Each number is 500 + 50 x the weight over its row's rms, rounded and kept within 0 to 999. Layers, rows and columns count from 0. Numbers have three digits each. The size before them is the row's rms in percent of the matrix's.

# layer 5 attention query, 640x640, rms 0.0348, rows 121-127, columns 0-127
084:512504471503507514520585508553614502550532553525490461509561539478563553439422576471538505554447549440453515559553600477579424617553519511560445492503534443522456583534466567491553519535554538504421554540466462498483547452458474581413507599570492543475438482414472469478451497600470484555517538516528493554496439530464550429475482509548482445565496562605514553429417513541501632451485
084:503596462552545496448569509518518420528455583466537479523455509438470499426544435556516431587554513558427491455525504531469461513510544452451514416514506491435558491480492517522488439526499422582369621477516489420533531496481546615464446483523465522533488492490521641521513495438599427520507597457556412454456540420564520461481490482487487490501584581530463466500496559459556495490547
091:495547537483574566546513453481571457473480416503561543455540512512452458599512480461542564504535482481560502501567572508540516515487467491475396591449547468565507485475497586509631514462524539545416433460427501489545578578543482514440442450583470518475480492515519572466535486440569518521511461427447516525496512408443509475490499472547479445448468596505483507580509498480497607385445
086:520496505551425583566492372493438465533562597525515485496437519503470536496526482514454486519578417542527501450477566515505517472520414440471478524503528567552534362591534487505471525475434552529445473382473577532556417445478536497454458549531535435514411530420522593528544460513512566481508573459529529536491524498461564505408560513571470445476492457548461467458622502512573477476578
082:544501474503579485523432498438403467487389495526508499480513469440466617472462529581599578542523423466504492471457490376476457481379473467456489493535574484619552486460486513492471504489542510511459481391485470490486511436527522492492532515548598554485429489508401497478544437500487564477506434563524598476428439544488521456384462501569532504542502464525548495425531462532407536547493
081:531488497496453537437567463528480517532552481470468533478558406443469454515431441556443567563611488505546465481548572521600410489458529530543523571551486483500496544543401483429515498424511524504565477512433501485406507590473490569531478498534506512531506480525529490516523544561533502497457559510470427390486479455478417520551520482502546553407474527513513493459531399569387497484471
083:531481545450443445471499511523504506503481515499524470574510479573475466478507545522561575527546510474541509542432519564511459517361510487576533484430458475529527491550552456535598531496436474501550442605416415435412393517434561487537567579488558531500544559404427504503560486558495540499489500517433555633518480367552495463474537429510493492583449440466546446528514438476475503466487
# layer 5 attention key, 640x640, rms 0.0363, rows 121-127, columns 0-127
085:526549492458510534539422474467466534467590547438628468435491471536435436550598497609521517460445517464492429440536530515493577425537460498590430515506509386439538435524569439520605592481484442457463485528524594497485485484618453519393439542440468495510474564500526570479609506469575496499491503546439474464485479482491469560554496454490518445375477465458408464564519499446516552462521
086:527514471425504515475522478567466458509596453487349457483490510466505447544444493475456496371498441501541514498510441438583529412454526539469506533499472428515503453583425379629518552573417503478574585471524539526535551519449570464476481507423438514487536472536480472649553461470551550479513498471433457519489476512520565474489475523420545557448447428504479518559521433520501534485572
087:467543456551474536415450565503497556488518576522494411478520489561509546449468430549502514547521489457491477459427542529633486501490537509508546538501445483444494482587434536533507373485513417440462523483508566423483434462487522460561473502504497480485546518451436493478498484496469439435568484530473455507549531562494591547501494498407547491587581507514568509460505475570451449429382
080:465520520453423415530535523459547516514451384492483601526545507574520484581571441462440430541433446400523596482479469479435368485510491468515541488547474481414603501437483524567488546456466576525406459544483476499484440524516558501468586477445546596463511549402480397520537580434583417480494462491514509511598396432469494551500494458487559480438535528504471434507545500491483508510524
088:488414489496446493509504477522508483455497518502450490527508481509516496474503483549497418444551526455655559577483470504664462537430473474436583451477433561484416533549516537471579529508484551462437460499498523520506458524540576614571525468442404488484598543484635518529518495532507445449555471532502455550581527499463490493507543496545476557492496434459483532539560505489428551563547
083:443583568520532515529552471435440482387444499545488500555428425560534540465630506589534507485510569533460502509481409493515532505588575477465493544454465509404520462537541459513571479499575512499516478509594480474499449463479628477547549432592501380529460627505524522534578555478529507536504436477578520557526472460469566419346532600460515517599442527438496488535404578473563529507499
082:556546480469593454534471480538540475488513514397557502499458527452483453513537430516460497404544491467531509565544505521566478463575499548520535447445510555396487435589556455566378432485535536517493501527547518556403475523517487537575441424526583505491526523575502567429512528435532440450548532528455509532445544551399413477514562518566474541511535519570472545493469503462510527494420
# layer 5 attention value, 640x640, rms 0.0338, rows 64-111, columns 0-127
106:495498542454553547501455610501471555600467499465568525515580570506463530432456502511456351546475514487534523464465506522564526482459386445593413462467473563532431522572527382558552586525423559517636470515471578567509562513613484545469529456483494468437525548476516488415513533516501497455601463491583540593526433511535520488447530540534500416470492526509496424519500446569480415526565
104:437520527437477554522464449598522473496504562493430523486491447483477425505549367527493494535488476460468510490556514489532523512493513598467510460472565592480550566506518492487422446467490490461507444422523533547523598552423400633470490503505443607440475521534536447552521478554514482478388415501472507497522527433425563516551444527487597522450515455440540453535452423433551508503524
096:545490577463554517643578534550513515496444500560467554515492500513450503479479506501482544532417431448462580471520465430448457424496518477596488514515505537621500510533412415471609571484496487458522454564532512568482523555460438436500488533429552556504498500443454506490352533520417572415534391434566511450538456502502476557553485568510537566516477477516465341544496556509466513501474
104:494421459478442469523536499499507471510461537493500501471487525480512566513519582488561484477498438580498535466578604457545490502495458407503489503531504546561506475483428544591502457423387457400450467480504416568506520545521421513532512470537517453482489389512499499503531462607467477571509472599420557441592542396376388410483465469498569436462424501539571479459513541512553459523426
097:515534507509485449515490485495533434418490471459453572489534501499479551528488397487467538548582446540437496481579509481428467461514604441538454488541546482521472499483438532568501545503543474486562500486559525453527459434441478503429594460526488583430503499484592495481603482571529531481493502380578461467440640457512514477442483531534454489409461505468459489481518485489520465530526
099:496563482552455440566477482474522467508518520462508559469487505563436603463536528492517561579515499513431540483521505467460472536447480419493518444526387535528598511476571512459476617614487549377511504493504434503450548425491445403559533515464536492537524429557473549479525598543389521417568445538506591447513430467460571452567460536439470485457499523485492419524442490461514590456482
101:508523468432472437590467514465471527442436509461536517594496480514409574507408517423409526498617545519473557452480505573431471566489428523501508465485437511550472494526484512553596527511477549572402447417556485436488409472532455496475533495490634567492530528437515460553566451467514428513476426477562500552572476478581529410521461483508519447495565518544473530466535581556438467511421
103:367426524589607473533534544468482546545486535567478489525501508492557534512550437491557551457467509527422496453418468505480507533457409506539470476492498461524483471491526407534476539480569545533422529576489556443418508587459607595509493542478458557459519532463384458520535547510544543417429427364503534487507489499470467469578523474477593505535516557515494436443401548572604570484481
098:468548558412645587539445518508505445400427556541502457556587440502523446512481537425462519531509499553588470530552479490449452509468430609579497484510554486531439622461470465420466395507635512536432429520582471511479516449538557417456471465593433535451528508543582455502528541534486606497475493566519463501548506444485551514544563507567569443568490451458553435435530520485501380480464
106:517505547553590482514550597491559469545485494483483527494443556448540541454425483557523469489449534539466508515544511500486543434525415450487511526567438494557516452528461502473508503520478462589525556515481536464447595535515488586578547449411457447621453549522470503441456513488509501461414555462494501434600431438456526452501398558445506360539492368523510579636504532456473500523557
107:449589506573471456502655515566451489460432484494594514426442430483475516465491520549551469531479497487550397466495516481430551494401511529489407514437486583559476495343440478470472570497507545507414530586473453485445406496527559463445472515522385470574481479456429550627444490505482469548442584480514452526509461535503475349532392529400476475449507522471486567456548476494469525467491
107:399407517538485468456556440446420495471516530503472495500508503458480489465525500489481516527501540523464579469464538515491515470523455565384495557572513452510547454572447640499443520461522415512559554467621443485551526556470492371527534458530476476575425475432505526557460495560496479555518524526461476487446561404522445561544509478467514487494461440508503509487443474477491586533535
108:533545465475523447557507424412481511440512583481548532460510506425609594492516473420453482487501525517494521504464586442514513525495474596510525480488443506465470436542484529532558467484466447441491586433498550522500483455494473545546490506518570486465468460583480473567454429435502526518493542585518428612454353511612543459392487514490521412452579503402567477471512564501527539430467
101:546457480516523482459450632532523470506408407473504513485407480512480541467533385536590535455388439447576459545571566413418491430514511427487393339492594442535430472437548482634479477518437482541437528493618489394450428514479510577506506606474525343494470467439511558540398526429533503557535487456479512460430445522458461432474560578484448552468467586543461480527506485450363472550503
105:535471390422491536499494488504512558573522454529562514441493427481516441448585469511570507463478466459478446495484448484497553512575498492496506533463504474548525471572457449545516559450513485502490445400581502466435480484461414410570502468536503511524565482441546484438589548479555457444400412591587487565523424437420507482558573501537486539524538542502611482579574459444441559552576
103:474466468487430434471424477533545597603436420504429510535461449492472468523507564610517435450524473585522507474400484482484452462495380455508549478514565444471505469457473477549534442422462516462497375412526476439445600450486576515465490521513411410400479463489532514480562417508516348506515498523440497520506472525471483400548512505641424475471444578570432515499476526451469446548522
104:538530499476477502423480416581457542516424565415488465419440439502517520470560548401440625517514455510481525511530489481477423579522534514533486504539452547476507606473519561498517499538508621509400484605539456520598418511525604507479432437492550449459569540484529560530582484482489446549506505540545453533455470536562448487521478493448466553523474545558484430514511530544520601494418
096:500569545633448526393542508439418444504541517549470594515512459489423558493500553599512520499523547419462490484443481347472585534503570569495583465476420474521489505523447549522446478584466395494446429500569502515465498496455580465556456493442504603440497547518465443440521516473375515487454517493522455531474504436571515510539524531496560557461450513530486532481475468488530511494440
106:417451556454561526466374529522542533524502462508535518555454510467579467510517509440418519481467552484460455520383530485569432505458526551478471500495592525523467548509493410463519461470480445468527550510523438448570555383475518517461517405544512533548457529391621492519527531468434487517443453518562448504458445553430497538539507536551450415455511619500472513570431633504464474519575
111:483400489480519491491598520496539536465494521454449469460532552467464333543507435528608494530595515502480495423514552427477598585543485491564569481534560470480458560497542498496509473519609480486488561440528564518543620547522551488541597482419512464463576477550523449426486489457553467555417469554503587501487478481500445459489463499569588541380485509471566428541549388522473470554559
104:519497414394441560491448463483490434532519454510418542471446518473405531453536530511477467567448528463425503473481608533553407537488427452504541546470546461503478498440540582482424546537558426447506456427431468521606460449444510489414501534503507453428510509542512554375584486588466450563537446518493485478490492492453491544560578484451497559515536464555520390513526434534503455499509
099:421394537501393451465461509500471477460523507519445531422552508582521426469473478487488482462537520518496441538466445483575469519496477530459506456422463483487456473524569398462564598472497463545558538457439478544527481539592410456491502559412484468506474539427500394414391571519400497440566431575508515438495474510433465569451458458576470340524571540555474463502572512518455463559499
102:472563552526546555474482395520440500462535495542432463469427599533454531489437585551417527441490452543456388510512440522570414461496528488511494486437509516484413518486484535423419501487492463535477476465459549397564505467446410493545469461582536462575366509579543566488612468494500595453469617463488494531475478487581525557531476425519574441460562548441542551547536551531519459457523
103:511479539556483488490447486434522533503540551428573614508486493510439451457489377519578497522521525493454530567521462545530586502451501461493525454491509461459540388500522464454574628469461498500503429523533549509491530541491428551620458437429578518537522468518438446596418399545458479501504437558467477469513528481553476455489485472512502471529456482554534468473525561537500484513524
099:445474574569411443438483504452595477537504551504455492558518553496523488502493478533467455475504522569592460467437465483473556528459429456503539439433504571496569460498412447443523566403530486564451508416418457512489516361452482516543519500510597402461514555520461514645592436565492470470522507473441538563450447518531595487427448493527441543517467529518513364543488479552475470444529
094:420507485509362482517496453495490487503428426479558405572535501490530469400510439478554500516433581442522501451464438546428489441562509473401491502513508510451522420481542632510486445572437417503434542515534553438522518474524513400529532465489568504479489540474536529530465394495515506498545511531561468422559519566465503439494438527436425505466584598519535442478511585575432491570433
103:579598506519432463493560517501567441524520498475503562523455466412565491416418467504459543455526489487572481562550505587507450416541522486344508464444494531428533499419562473513532474579385530449516493532481521470541506480543411530581542539532516485610536466504455620513515469505408529470512440505373485496483447483531544520513498488610499403474519556482478521582567564465397507448548
107:520500493508497433515471446510478593479492444509538559509480524518580373483566629414441522495537550516482517526493496469494468540472497488494494470495523509471548557522444480532542507556569577558597520572568560615594446526550482531404505580582593507488510486556499530550529488530421537500548539527476503565512438531558485502505608465570508452479505462497476499511495477457481493495555
102:541446587401538440531539484538460400610563509559470488536512486456444595537410464516422452477489506474453526557455478584407552470442479523438556529524532532594487444514575441453465456509540447429457400482472455481478528601569510458536463606466525592520481494425449541481474542424534430416540459391548505511477450632432517440532493491434539580515573519548531524487476460565555494536500
101:590488461510490493522550468415596527501582594504489489576538560539439475547441461460499563524547586551484513530534424526532453494451510474418540566449526428515496502580530524474484525487496463395553431542572530515521618433516483572483546524531367527475451518580470548516510508553404529482607459532468487443476428451512519584568495457471467490481448464548486484524444502553498464591478
103:515395477488463484581538534492467435491495615496532499497557479441515513421509519495456561518429530479599570449480552549508545547503415505505507586570520524523424474571522391506466503483457527536478539564461424471483525506535606554494625464476494505505586516547429523468490467482518538498551549508522527504481393446477523516591438527372502473551467402554565452524421549496476542455451
105:422522479498527554510470502509488506497539488643552462543530522551545524528536518442521475528464453483492542513447463528516526572517540523440477536529567486499528466501574467474558445567520521547455431416458460436563483518570486485525416538580463573484449456478596460447458497494471528552399441517495506552456574414497512565533501532589497420479545483550588444485512497446407425537497
095:530507440512485475522415446558472461504510470485585515513451515495487398475555477501515520527541521522480491551467386580431497450566489515535541592574563586558539487603571471481485385566466528506500531405564584472545607484511586497487450505456566572497569563446485553465485468509513552405475379474509468484470495552413519556512571480483527636523434573528528493483390500534479560555590
107:520510487594467522526496429470605533530447547475510531508523456557494420495548521522595453520544566483581482497519424482566481419515484679527539487529578485575440424518460519466386509486373491603468529481437460580466525548450556505516496459543504482399454572562581503454471530500495515429469486568414498483573467473461504445472540417470484482536471508407402493442484554529512487540474
113:435514439498547513422453471517636489448566447514529474516475494554498441438479557456528521495485506404488427456455500402508536390550595566554427471508538569491500541533467553432500444518512422490407490516460480499462468494564512513585486548542478496481554531499525551516508521461514555506443484507604513564564652524586496515491597529526480506498548519491468542478515534525477400513504
104:535496536457405465484447439416545419523444519519569453553471367545422525510522477533478520572430511514529466552478433510462547488376514582523503560548439489449439449380459561460425458559503533445421502489445493462490498442437546441483458502523439508548391495564549545523483442400467477504506526523500515558536487413453511542541497506434488467546489467491501455442508566427458360499573
101:470527498477447501528629467452545518514554589536538506575595482466464466607534540599511559489464553458541456493513512463516545397510490527626523493551516520507486382480485405437470571481424552475572478535440499475561459543480550509495413523493508542503515477423434498608539539405518564478501525464532519511444502529562448538451507512448528516552555468476483464515486494467591576536531
103:501548516534433497526455535526404573476437503532513456464428395554540522514530461486531610484458493572491471583489503465496470521518537527417519493502451545528492552515547533532498554529450437518553592437479525458511507451502431454422483460432407486593443540577609462561596490512480562482492522471516496451541480476548465405512436602452536532436547473461440558480551542481488516564367
103:543525478561419401449546476547542529518466491496503578487541537504445459547484509415500555566503516523560490487404532528486434494343573482367502547500478502504532441421484485561506510518479599478584519536478502422537598504487544514518452549545501539473454528537384504570515444531438497425585457425423506477469344441525476459514518469385476568552535511513498502519503574536468425458428
114:543514454509527498423569499472529490484474392596559435493464525546525485514506425455442616460490516517465421451471521539424459479510460598538527467495534485450520454533483454528522447425481572542428457422513523496453548537516549435554538497540454563513481552420569456483530508402562520532551431472555533535541556553540447490453494446607473569471572534539495475509558514513417535508403
104:499508466484468540494454474496519561513471460582476482554493518465420482505511469496543502572544616554496476480530492446545498443527564595476475444609534462458444426453534434465482436568531520508524467532568558459515478522532517468496402482548544515506477495516496442546335413522640395445587574548469548576446495521521459425458513467521501568520518412472570525562520435460505508558480
110:454526489474423460547471413481509505437551527487546458492462459398544370522539499392487608443531492362592527453584478527405423488485491450497567561463485524517544512465477626499544498504535502528511591578485530533510417505429466493563568485465471507499449465503517451584393409468449379496491570564377445517506494504460525507531543510507580516521464504467591526495496521523502528501514
101:459505434392563446576528516449482455491479562485436471526523479553522486558544592410450523567564536482618562446566474517535493466551491530559497489526451517604494543575445620536552498461470499509514467415466435543440546487465533479461560594555514468462508522453574439466522468434447514461455468565528510519576479467382536514531516415574558467479503409521470482575460478473558547503586
098:545447487517510502554502550498617456472502527548427504541424534532522567482431599509526551488385473474471583468477577453560480559515448460487477655480493436500511432489516603470527413481433582441481537411438474467446515491450506567464561479494501404572426510509470478474486459502444483494505429540452540505420526491525548613493505446476487441452563451413496519408543508551530400494334
099:561519486534459520473555512574576448524456521538520513514562562450491489441434525568525615573481475403543488605523443506429466559465412602405531395428453535436537499456447445469504464561518440469567483459521580429519486474478471525548493500449461429544552452507558408554405480588422515466498527443457532483453400574547517451502478513521556466484472519506543562524518597469439589447490
101:502539482434480563502511478453424459501528361522427527515445539513587585473446464449459502452508465530486492506497509447528461521443442450560480503565573482536545568492547657604570524539473528424494511436508400560539521487524466422532545483467498427542452535573428572400443425556464390474511556487590506492536490379495590553517451533593493530617497588522575366482515468500453476482509
102:502486507509493552449490581534456513501523509510446537553424408473508493482552524531482520479508529510452431497511468493464579474527355483503417444531455502461486408473532437493497501508514527469471585378419512484548524446495509416528480485574554574580438448484508543431367460485464526421495527428506485527565436536464523541435425491560508478489572548443491522536580549519514465517513
105:511559541563456522453444537504421507491383499464464556480491596546505538445456404493519454468454567480516426473479497582566504555456415563468472474464503527521491453534470443539537529452535469591436507475538541405522538560515605518549500373520378548474596598551518451574526452561483538585537483577504474611530530522644579417483528513499463521515469569480490371555459491508506559484539
# layer 5 attention output (transposed), 640x640, rms 0.062, rows 64-110, columns 0-127
109:433454446454530472472575601497479597574413613433500552563549555464458444431541506488494474501493561460446431564533547448450476557462425517597503363455487562527561532479513497547545444502478549483479377572506498530519499513545460560517574555462570527512484577498475429427366471482474384535529395566547535592575584423397537486559555458424453480507492559363466410499477544488447489444556
107:503489498479520544577527536500421494436546463589517520537425449440523546468515540490556455428477540536489516501511476516512598523464518478584514566453526433481553530487538511530561613500556400472471418540515466435487491505525434533442487497494481463622561567468457507518490385551482521455505466402465473523544466462542579419469487498428519548512438485471521552605509404418532583376447
101:565524450543468521534465527578480474542464537440478642520569486506520488542467459606534533542491493501497438522537529483537521513511459522594530536541492445542536490454592471430540546505484391506413355513466404509491461495510521522412515433539556546546550580540540581493571517541508492460523494392525456461481394526464482469439524397545476452448423381499559459521511539521605588458487
112:510456552365549505461500437424442542493384483520447472468507413479550456457534482486499481509466468548511471525443488453482526466490549544497460554606483466516467455530394488464521362528507533441560482589454429498490457466455488518511502599537562437484558484583508474563529437454458575533477527568478563384519518450418460665565496568500491496525463479440444469471538512508600526527388
101:571511424531576505425426558446519514411448562557454456474566506477503550455533428570509506544509402522502573503454480522404454518535505603472457449529568448531504470519438570540506493484533556515523432515474531531471432454478574461529531468402503473546566472573514417495574368501501532400464515536477455455452457464548466494414512578471544487424451426487515481530555520575574536425508
103:520493489421575502454464590531391540541448480412521528500532579467519532435477539580602543531415529516427436613430493475522492499555469608536408479553467492468535491532484521520513566450429513391581519511514422506485529461404424495530427567519455427479584474466517508465482479526554453452500455406486475476516536539422539514502495504510517435535534510502425446480591574498608539544511
109:513574451580471477472450561476541519616483521619501538464520572543495523409579578521494474541542493413540548550484460469419528551448602539493419518488464437538503428581544429417403502478512538521510447393545449424478460443513499427529523430435547460498493516529510453532527532537510348467498541511505403567549494486513510411453608545463438523520444489382461544495607555536530378512532
104:471541536514557417543540450502575467480505564442508488543477505527549477438502530518545512495493531522461429529457467545520492553490498461569603515382483495475533473495427523524595471534360497445548519600531579486508381495519545545517479555578492540494481570470499494474513560491457459556471502511485465558580499545557489466536515565497563463457472450495597524481490609520580606531524
103:537423568492531550479527529545354494506577452481502493530505571501488608541470485520530528488457466548647521537435514570493592417467489483507534475508462450557574587494430464528522449504603523439473490607425618508454510575465488506534545428515571459479509541469527528495515434475405461481481537533532502521501477488432553493486548511466525464519537537430527584619560511485547543480497
104:429497568550591483493517461481513468466412505503456504555436528527530424512465544459460514528492522476521501465550576507595464474543491511492615515539486517541528575535464534529480519436382546561516432458516422481383540522504539531493463471533465464498521542498411526460540483455506522520381503470450474511567488470457483494484383525455531496411436589489412529517389518558495490471490
109:457427566504460488472491529517420500498517536436529459576437514434532534551497533461516572473524518510507408478481546465570478520507432467461522429561637551443417486540491544414447446591408475476520504514456433470527506468491441485465559514502494508424472464611534605539522497487543492549393565540456506581486549572454516610487459576528480460486510552522520445456455500499551480493552
106:475530418501491477481472446621511544542454543565542425528591495538488414467487585477504522568513539467493459444434466480451476488523567524487535587565443507563538538515551579408505524562389451490617419498558414470498536498437484499481441443471464421558485491525532508523450474489464518552425569548502541522524511455513566439537546415572479448500523460472546536472553419372501523434501
108:476461495540484490428615507506525607538513491573510604492395507571424461525488434519455527447536419462501592469442524473494593434403472471608481438459467455526569445592422528485450506526564610516513538436534523485329431535389436425468415517501462424481500456577465388383482552550498577518526531464506479456443535495591480494459500602517495405476383539485514551499473506424430569471543
111:477380481544577459497595493528599515414445473450476546553585495386541542456608514492539507509469478469498477555582541470514440409470480521507428425583495443480400513571497496524471557423555438515535506499429518500497581503484495528457511565491584437633507498452421565484470539389483527468502562477548543503510461530492404629500550462546433518505671507495493460407466471444523526536510
106:494544496482488450542468585517548482515569488480496461412522509473431558487421493496599472513409463486557497573470500496492490462603629474513529457424473477554432525506472445484488500507529461454467482549452476462503418462460388478578528497598466508534509490527506452462447427431486492388464496540483556477570480511515464551492525485457543421563609469438542550520492524406366506518609
104:503565532495490481451503521529631543495480430462511533569420403561510454442473521457526497553470392411518504486460429486509437464550618529454564545434467487529481437433476481432530404545520461504480477508564557458503492502372607484546591510553526487455637540532505393636432476493548525484539441495491521560465523498418460523538460485553469497548563516461500537472426383504498544552517
108:563429450420392463444477546609481497466519424396449455487461454387519558418470466454477505504514495421594391515487449587494532519452509534566517464495494490420558580552489462488584447471544553472486529527438477473501440473514448554450478461564433428489448427462535530453506443613563521460496478483564509561485596500537528512505520547488473442482600566512505470510426486567616493560523
099:447599524500456433602590356465469465574508476598580458418499505462476521500486496515435488439576534499557560440405559519477529442493514573579474572514521407503499508532519544446509401447444549553473550437453562563468468532410517475486459473458513559495451458503515491450631503551451512537517546448581453518448503490483486434545557532510466565535417438482484571508429518403440516470532
107:537533533535486552563426531477458525513512375476512470467462538565478426519606503422513552564558479511523551464556552536490451488516572524519554411475491485505492594586508385464526515404591416479523445502466481512510576566457513545519509456526552514574525563515458420536420421419459638507491484474490568572531596522539548433489493599510506460486516557497504484550517470479482496492541
116:446570560506534487485567524422461496432536512487540498473524440575481428593502507494491517375368533524511550454567580434419590477600459404533498480489476496540566492457514524580420533469546529602514587487592472562464509578503489548498534491493510536481464410469474449457497492604525452604490536502520576399455429501426368471580567450427570412479558497487537613571530491477468542619464
105:535464527426554470547518528490366529497527513517380530472427541517528480481522408431554530542414550510475528572500622522471566537396558483601486532566499490497458454416606510453504588530593550520486483522411514544510528521401552473513496521529430479499513595536506439492416402486491458510519421487485437445424462460459504494468492486534434565533518402550481487432616447541493513443446
104:475482469413481558492447518449539525481530467535447524470572523580554499549476479499508508410465546393559525432570487480568524471378553556555565417486555438556563521554525439493565465466544561471512558503502400497574539479501520584521520544455566506493501553443570542460457480437511555564511456550482493540479455516374530504555491542524461539564432519491535502484576509372412441527479
108:438370585552500548484508466481497464522508541486484455534470521525390589595498507600458397522497427529517565558466472534525419454412509584509523496505549472525492398581483479503430490571570481465416516552467504589584479450552440516491506439448527420560524466496416571385471472583406515509566502478431371563526519393517504478502509473437580510498468530456488461529480553518452401507458
110:448401463508454491496528464458522559472495495579494493477528588590515504571533503511472499435459452417488543512579517512559448519512498553476503487569535576482492409656465572528452522497442538475476520478494549504417486453626486526551541558557483491481408584479540457407483449510508605498405397568522506594538526550481394402420530458493550607515373523549480466473513565472493562462436
101:512464591583424548435444460418457551444505525509500391503546524553451410488520512450488475534474441487487429482477444515533450503436374574491465553497580436547455494522540504495489417515504575486468616470518519537466590486501483509563527551448537547419497539540451460427541581466440538505478522411510446511469451544533430495514498368438547599414425507524472419461399549561591518550506
098:461494467485469438554405545544500539425433521522495557471531533585442509475478494468517473487490488510503538532608483508422521505536455600431543455602510449551388438505545521455451533426494519509476527393449448488573660482372517541564550489502512521522559520460434474522535413457546517484528458468484479507458491505592458642514417441496332515490511457580471531557471482472522391524541
105:515493482488414532505474524498506423509542510486486533525418474541534495578640491504533466499562523473422476520470479505559544492511403556478578469474666597461543554592470500540449625583512457551580448415473548544478626518469522497517528526468458515509510545509525539476424477471418605446480397562482519468559544453505457528468439562562512527455428552477456424485500468476470494564554
111:452392503483522487491563457519523453506482511492599408513543571454493442431527550496468458549489513535486516609472456458485556482441454470548478394447422491498507599615410479495584440606503564525576620502492556514505486500514358378503380475533519406535495417438495448460511534560536521432573559505531510578480575555571463523487571530557443461499524537524523569419505518492542476441516
107:491470499507438501465613486477580560486465443445568557543453497485451512570448429419484547499536529478529422510525545511502505571527540465527456504463500435541566516421610509533571522457446446451485472468521484472521538495474426528520500520556543487536451448417526506533492514524487459577500421366406480466451475517530490456458512500450518436488505438528521471453432503509514438569543
101:513523483567480552475442485542495470489548449571512486528576515511518446555509551494497488517566524513457501546516436502537535514501506558427434589508464478608485517516435473516522483558439556475586545549533512539532510498583591569487474519537483520561507560566520607535554512465514491427450478460501467492366577494523473524545574505525494462516442574549500549485545537462473625479397
104:455584483514453444472505422436483561512427594541497480558449547486560495466514451536512528510436561394511483441498563476482534543430444464527594490540535539447565466487509527493511514430481465428516514514534450491456509491507553617526534590459508460493589535481538549490564469631463447563432403410528502529620485509435502421508380580430459565508468454535485454495429509421419579505435
106:528531524514526466520519487443459415552496520442413626540471441507546607562435450538492467535568521476525635450463417492356490427503597493487407471561525469611506494470540434438475484482556562558484409422413499528484504557520590460576518445395563567532467534495527564483437425510546548530492526547504485449478460499469463548521468510598573434475454487483543479612603423480443472443489
099:561391408517488569481479521523506511516556477508559485502438469552486437519536538492525426443526467571469525524601484516472463568531578505501419421407503561553495503501629479649553461436518492492520508411461460517528470549467583514520503511516517489514562532469448396447517443512483496560517497385473486508474571517505437451387540556550436512512450543563518503426397485602561508505447
109:486464593496575520551442406422550526462518492541490581511518597558529465547423502551431406607448620434463493639527531543581503496437448505515438552459523482527426526517563458451593485443496461482548482490490485599520579547421476639458454486509558493479485579487496551503451558538510491620537499515496565516458471552453529613512450481485501524558538540564466552497526598529544497519522
111:460589494573451516470528493432516499429547457447534521520563465457441517613500511436455461514514488561456617441506526496451465431503440567496494468484466509496454449544444415503432529529599441551441425432426521508467575552555525477429556470443612603438476560454444569501511518467458512504474469477593564575524528521589444562530485502655539445500521440504478527505521567544456378479481
110:512510585543465465452675517481428461497462499509505423514435528497390416564429570558426453567478476543443524524547578485511443508459487524451562541500502459531442434442521556558480439525464489537526494551474489554515585461465463473466498507469486542512533465452497486467534526519463534561502454444486493520458580505472479520442374489552565477510518451571374522474484445470485441507478
104:474463577517427497506461466365482402483524540473588494504575480564523512549424436536395526520468593599475534491552568563484512519484532556568441506457459449574508466555438435398628531553570489403524520558582438471456467577450501536527527477547489528452550448477499560527545555465599448475478475485537432537480503476561502573562555512516491545495425617538543462536468543463565592573534
110:525639403472480503448446528584477495578445530476446492538544432603527449506475455424588496504543470463632387501595349504433460446498545443426441622552512436596406505559522541401451610543406542577471564566452545406432510502516418521497472541501486515431533537502619493444449522553584574462521540535492522530498453536445515462583511551521493421547548468524503563518546530432538546535463
107:465563418406420442509535532474542449392541415481519598428472656575451490536512527420506540543429462552498435537498540562579494487460538483428566491466474567479429457432638480548476405534426548527540514505469462456535503488497481533516499466474528534485506468495509464503518572583512445417459467464534417523488420546494553490513571492547427524479582499524447503485443532459412466483431
112:581554476596450490499401511522521475503473514517492505448527438501589528497558437542501533517493568466504391455559431432471521483567482503431525405516526418565547491505425531428490563559523596527499509482491552467461505609614515467501482471444546540439461547578554509514434450444580520431437467532551499521548464530475440540377483491474432376530531458456538513552567512604489466523451
105:507572463438485488478445448522575375492526481465542513450540521490448440512494425444390566466531486472415422508495432460498484504581568573462510530461509557506583501482424500509463442476511527473526437524540501493467499503515458515462356573593462506417484464556507587496502528543532511477553527461453517465504478550585428557563466422526495567603518530480449615507578430436424465502528
111:589418491503620406586499418559496547399574442628539492471582546446560424535519456495500576544484529555512482481546482542451491539473467502471494635553487565432480474515593497444617445463490447538500550584448473513559555490467408470516573496612474506579434394621552477523341559527560519457482457528501563497510490457515435516542486519492521481421536542498511461492485482454567535555481
102:538586467457534515421453555443508546575483444465467408482487543437520531476523536493448393518397408494481522509527474579488524468576435594583461543424419449523500554535606447448559473510550423524501436467509416510436621551441538488421582520483470526539548468508528534504541430417444427633463442550478531532546437547546501553418517448383587411522553471458432452514495471522526459451564
105:512442548549498529564397467512521548553463584470415532493434517552480449486494526516526495481453529406452458565490457499498504474450497496484500509439482589439564515411537549489490482441415521448468493523460573483489540565429667532412466489513474513553538409484450548534542542462451462529578571483482451517518475467518505495330441512449497502538439504521477474453499460490572496534441
105:497481446537552568562461459481516453531538458447471575519556464460499500556510360475547566539458441420557575512583483479528645553468493494520486427489569545525483475529492532443460535487492502546475388506507582545464609582392471479550535507466529413571531523545479444457419522510405553521486521493542421512525468490432450500510462507543596505436532484509586552541400517488452427547464
104:489520458531388475558520599522454464572520500504449480465376485444389565449501512542573512522513534542566446456506537458486488465468491497457448559494504562438525476420511582414398468553568510545580437508424592408466418359453394468483507473479534433374511523475460500487511425519437449441435519549421472482540434493396553444526388544485555582487493436429556479532531546370487443486448
104:493410519475456480471504543500537461500514465463476584471416448480563500605522519597514565482490525523548454474626536470488527471421604556493589437514571452453450453451616434464497586434446529490529511462459457529550656496456388515525529422510481450521586475431541502472400567534589538489482545497392523499440565463438551516475444500527483453526454569427468562535477508483531462496533